{
  "n_layer": 10,
  "d_model": 256,
  "n_head": 2,
  "n_kv_head": 2,
  "head_dim": 128,
  "d_mlp": 704,
  "vocab_size": 5291,
  "activation": "swiglu",
  "norm": "layernorm",
  "norm_place": "pre",
  "norm_eps": 1e-06,
  "positions": "learned+rope",
  "rope_base": 10800.0,
  "rope_fraction": 1.0,
  "qk_norm": false,
  "attn_scale": 0.0884,
  "bias": "none",
  "tie_embeddings": false,
  "parallel_block": false,
  "init": "normal",
  "init_std_qkv": 0.0225,
  "init_std_o": 0.0,
  "init_std_up": 0.0225,
  "init_std_down": 0.0,
  "optimizer": "adamw",
  "lr": 0.00193,
  "lr_mult_qkv": 0.4,
  "beta1": 0.9,
  "beta2": 0.99,
  "lr_head": 0.00909,
  "grad_clip": 0.5,
  "warmup_steps": 513,
  "schedule": "wsd",
  "decay_fraction": 0.775,
  "decay_shape": "exp",
  "final_lr_fraction": 0.0,
  "batch_tokens": 65536,
  "seq_len": 512,
  "doc_mask": true,
  "train_tokens": 561900000,
  "steps": 8574,
  "dataset": "wikipedia_en"
}
Each number is 128 + 24 x the weight over its row's rms, rounded and kept within 0 to 255. Layers, rows and columns count from 0. Numbers have three digits each. The size before them is the row's rms in percent of the matrix's.

# layer 7 attention query, 256x256, rms 0.0356, rows 105-115, columns 0-127
114:146119109116095126116139143124087139163085098132165111142163116111088122116148149127137122158143131113084147081168120134130121102127139081094148122116143134099119128080156129085141127103113117118114136143148121156138097091125127134122132124140139122135130086125133146125164106128151134122057105115154141143127139159138118135098128078129149086147143082076149147157148147126139109150144
117:146138131139121129129111121157131121096143116128125133093157133137120097104158176103102099156123113161117074143159131130155146172153077166169079129119142135121147148139153150130121175122145140108124138129140145094139162151159106129150117126111142113134135111094143146098142177114149139133117181105171088156140131170096116150142116143100109157111119124123109122160121148139123115105124
108:128135160157127143107107110142109132091138133107134126086102154115112092125147191097124105120141131129104085177188097103125119127132131132117166153162132108139159174132156123109112155096079159126105146178117141102132170168128115140119147111129138164106128149091117162144151103112127113154104126105150089145117140160096117177122049102134119159125138164119133110159132140114135122126121
117:132126123152129107136112163144139121163123098133146112112122125165162119106091112117116165108099161098163109132127157112122138082147120111174134105143071104140135125148119133122125142170125136158152095099133080189080126116187118138148136150156113112152152108088162085112110138126127160118125089070135133113164122103107134129111126127150092134170132101135121122120145173143142116115131
100:108147094124113137203114132152166129182156127126126110137157087132166138158094070082117133155144146126121175106095120105181121118143095088088145124112112130103102149111116144161124125178158115120145160159128146157082152119139149139137147111148104134167148116155119095139138125132105119126126155155149114140140074090148132114095137146079121111122120114117162128149144088112150135119156
102:114133062107112129121147113158153132169174166122151138126113138132108139145093134124131114097133127120121100127143096060112082148106130138095156138142165154082142125152165153156098112147136149096111135166157129138139102141081115146148135158128105127155160122107155141179131102141120086109148169169116135151127108092112145151123124119123150175119108144114116142168123127094163089080132
110:136135100152093138150125195135133151116147067110108155149065163142130122082130142096147112146139150108144153094100161118101108118154138132115145113145124154078116150132143127145104103112136143111124108114094114152152114146114127134129135131128107139125144133137084119101077190108106092108147156118117134160107143137125129162091139133128107117151119163093098132139130113110102140108149
112:120109174134161113117134141139154122128141107124187147141132106125118162131133161109079106127132149142138096127160157141132158111158130146124138177130110068117116140122150156089155154117110131125119158155175150161113126182112114133116099135137136126137093129139110157166111128138085133096156100121172140132149128131154144079166091117126122157138139101141131140123157102161128108141135
119:195111084107150147117146112124135115102166103135156137151099171137129109125119123148129097146130100121129078117149128117094102158149156120138123120114123081104139161131107114152152081130142070076138088126156121124159079145129113149147128096107163155121146125148100128134101127142112076122135128114075153121092134129109133173079158160183145122115108137143099154116098133144146110075128
113:103130154143102136099144130098135112105164096106124083104135124114135120148124122125131107164104123149125146099123155128102134114136190128067109133129101100107121115137127122119152152175129148147155110143130151101115109115125139147112117143177110097165138108105110112145128141118107089120124108117155099139127122103113129096178137126127106152142144113202114132138091102173158123168109
117:168166134094172137140110131159172138146096135123147127130177136143120119189136110143092121108141138126134137117141136152128162135116113123132134147150113109136145074088122130142155140100123079089117116145117167149106125114117142196148144141135141110102145121095133140134110149140135094140104104099096136110105116127111132145168100151114145112127168174143105147170074099126151122126154
# layer 7 attention key, 256x256, rms 0.0359, rows 105-115, columns 0-127
113:130174148128109117070115104178157129131159115105183084130106189124139119178126132113098092125128110111137104139126141123158116140154137122165138109129117113170142150102115136110147143153127129137082146132153180130087156141098131118160086126138118140128142131106093111130149088149126138162133108120140113111142142106138152154089143079093098150138154132093109145118121160110172093125157
101:069129139150137114099167121173127078161147159105167133136109134074118154104083118104109150180143129134091171117159129121122135136102170107093138144125127137112109110121133148127110075138116165163158119135180144114085146156079096113134149085161130118126113115182094120100117110135109132125105096098106122132170144128134104168122166135089137125131139143147153145133139167092160136149150
093:122167124153158120130112131141176149142149126144109105134164086146115111151075125125119133133133119123141136113095092117152135164088174094112105148118091120124149131132120128118093099119105095137169149105162148083114154122089117090127116088147160124128158106134104106101148105134135098109140111121103122089188157085131125148170183135132141130144140168165141086130176166143188126116148
119:104116088114089133146121136123098125093124093104153150113149153150119128118159111121128108162109125153126109125114124143123111142121077125103143126165166122109128116111140105109164152118174105140146133142161131137144112153069185157134069133034151120118132162128090131151116133118079112170114153144131104116096151125143152111129125083142113165143114141109116125118108124100117159087158
085:123081094123117141153112151108082113123114133137126151113112145134105134126199124164114144101166135165176107153125138126075148103140092120151144113134180159123119139191131125148159147133125135132109115125079096148156090143095115120106134189121144128111095125059149139150110158110146137076127135134152099154136137121134121132091100163115133143095091148110129138136132118114115129124108
099:095151130180197116154143128088130140145144099133106115140159143094113116164146109127122143152123140110155160176101124102109155122151126115128107106137150139141108163157167115127115147143091124157109113171077115147100128141118084121103098150130137106137120085108103103134117117152122157087138141100084111116126122115133106156107110150111141126105106144139139197175122103085144101138097
110:115104101113107129180132106144136154158137155123120135151125104077112132185163106166103104105147110131116086142099102125087129122145099139114132162108156116146128095112159100109128151131172130128157179098159134173150122091143138143112133164085162129148091138093142094118110140117159191132174118127108098113114117167138140097147087131124127090157118148152146152143079125152132106132132
109:117162113175152155133161114119116141150112140147113131092162139149133108137067123110139168139093132099126137093131113090142104139134149089148083103138104158097148130140136108105128145158136119133094117142152137109090137147110124101138139121140142134107146118139024139113151133110167132157096161121124120135133153130120134181117171098138101179145140137103138108141134115106165123066145
115:083143141158126105121133133123129120090134117143065132154102127148137152181120121128126140127112129123168185139079125144129133103129142157137143101139108143127167154121138164082101126115129121118129111108111129187106126130167125129129129145142156103158134162152116139134125117117138117136161116103114079078105097171096091123200105153086123139140111150141112103132138103117112137163111
113:147122099131142163135108160126149156132124080147118149147107084110160147146144153155148092104138124069148116104139110145092157118115126147100139078113135118173141160139151082141137130146173114149110095125165120133132139145151116135101114165092146098162126156110170154096077105124119102128105170136149139138115132127164151126149113102158142171135125127103111111138086104113123137098134
115:121112085140100123131148116142141147101108123123070159107100141159139119103107137094099176142124185109136128118131109128091117107112134126162114144140132109085117163164109157136094133118110118112121154124116091120146134141142122068131138127134152118132128127142128063134173112119138134133129184106105142102127173159091147121127172114120118161140104137127124126158150126097118095116074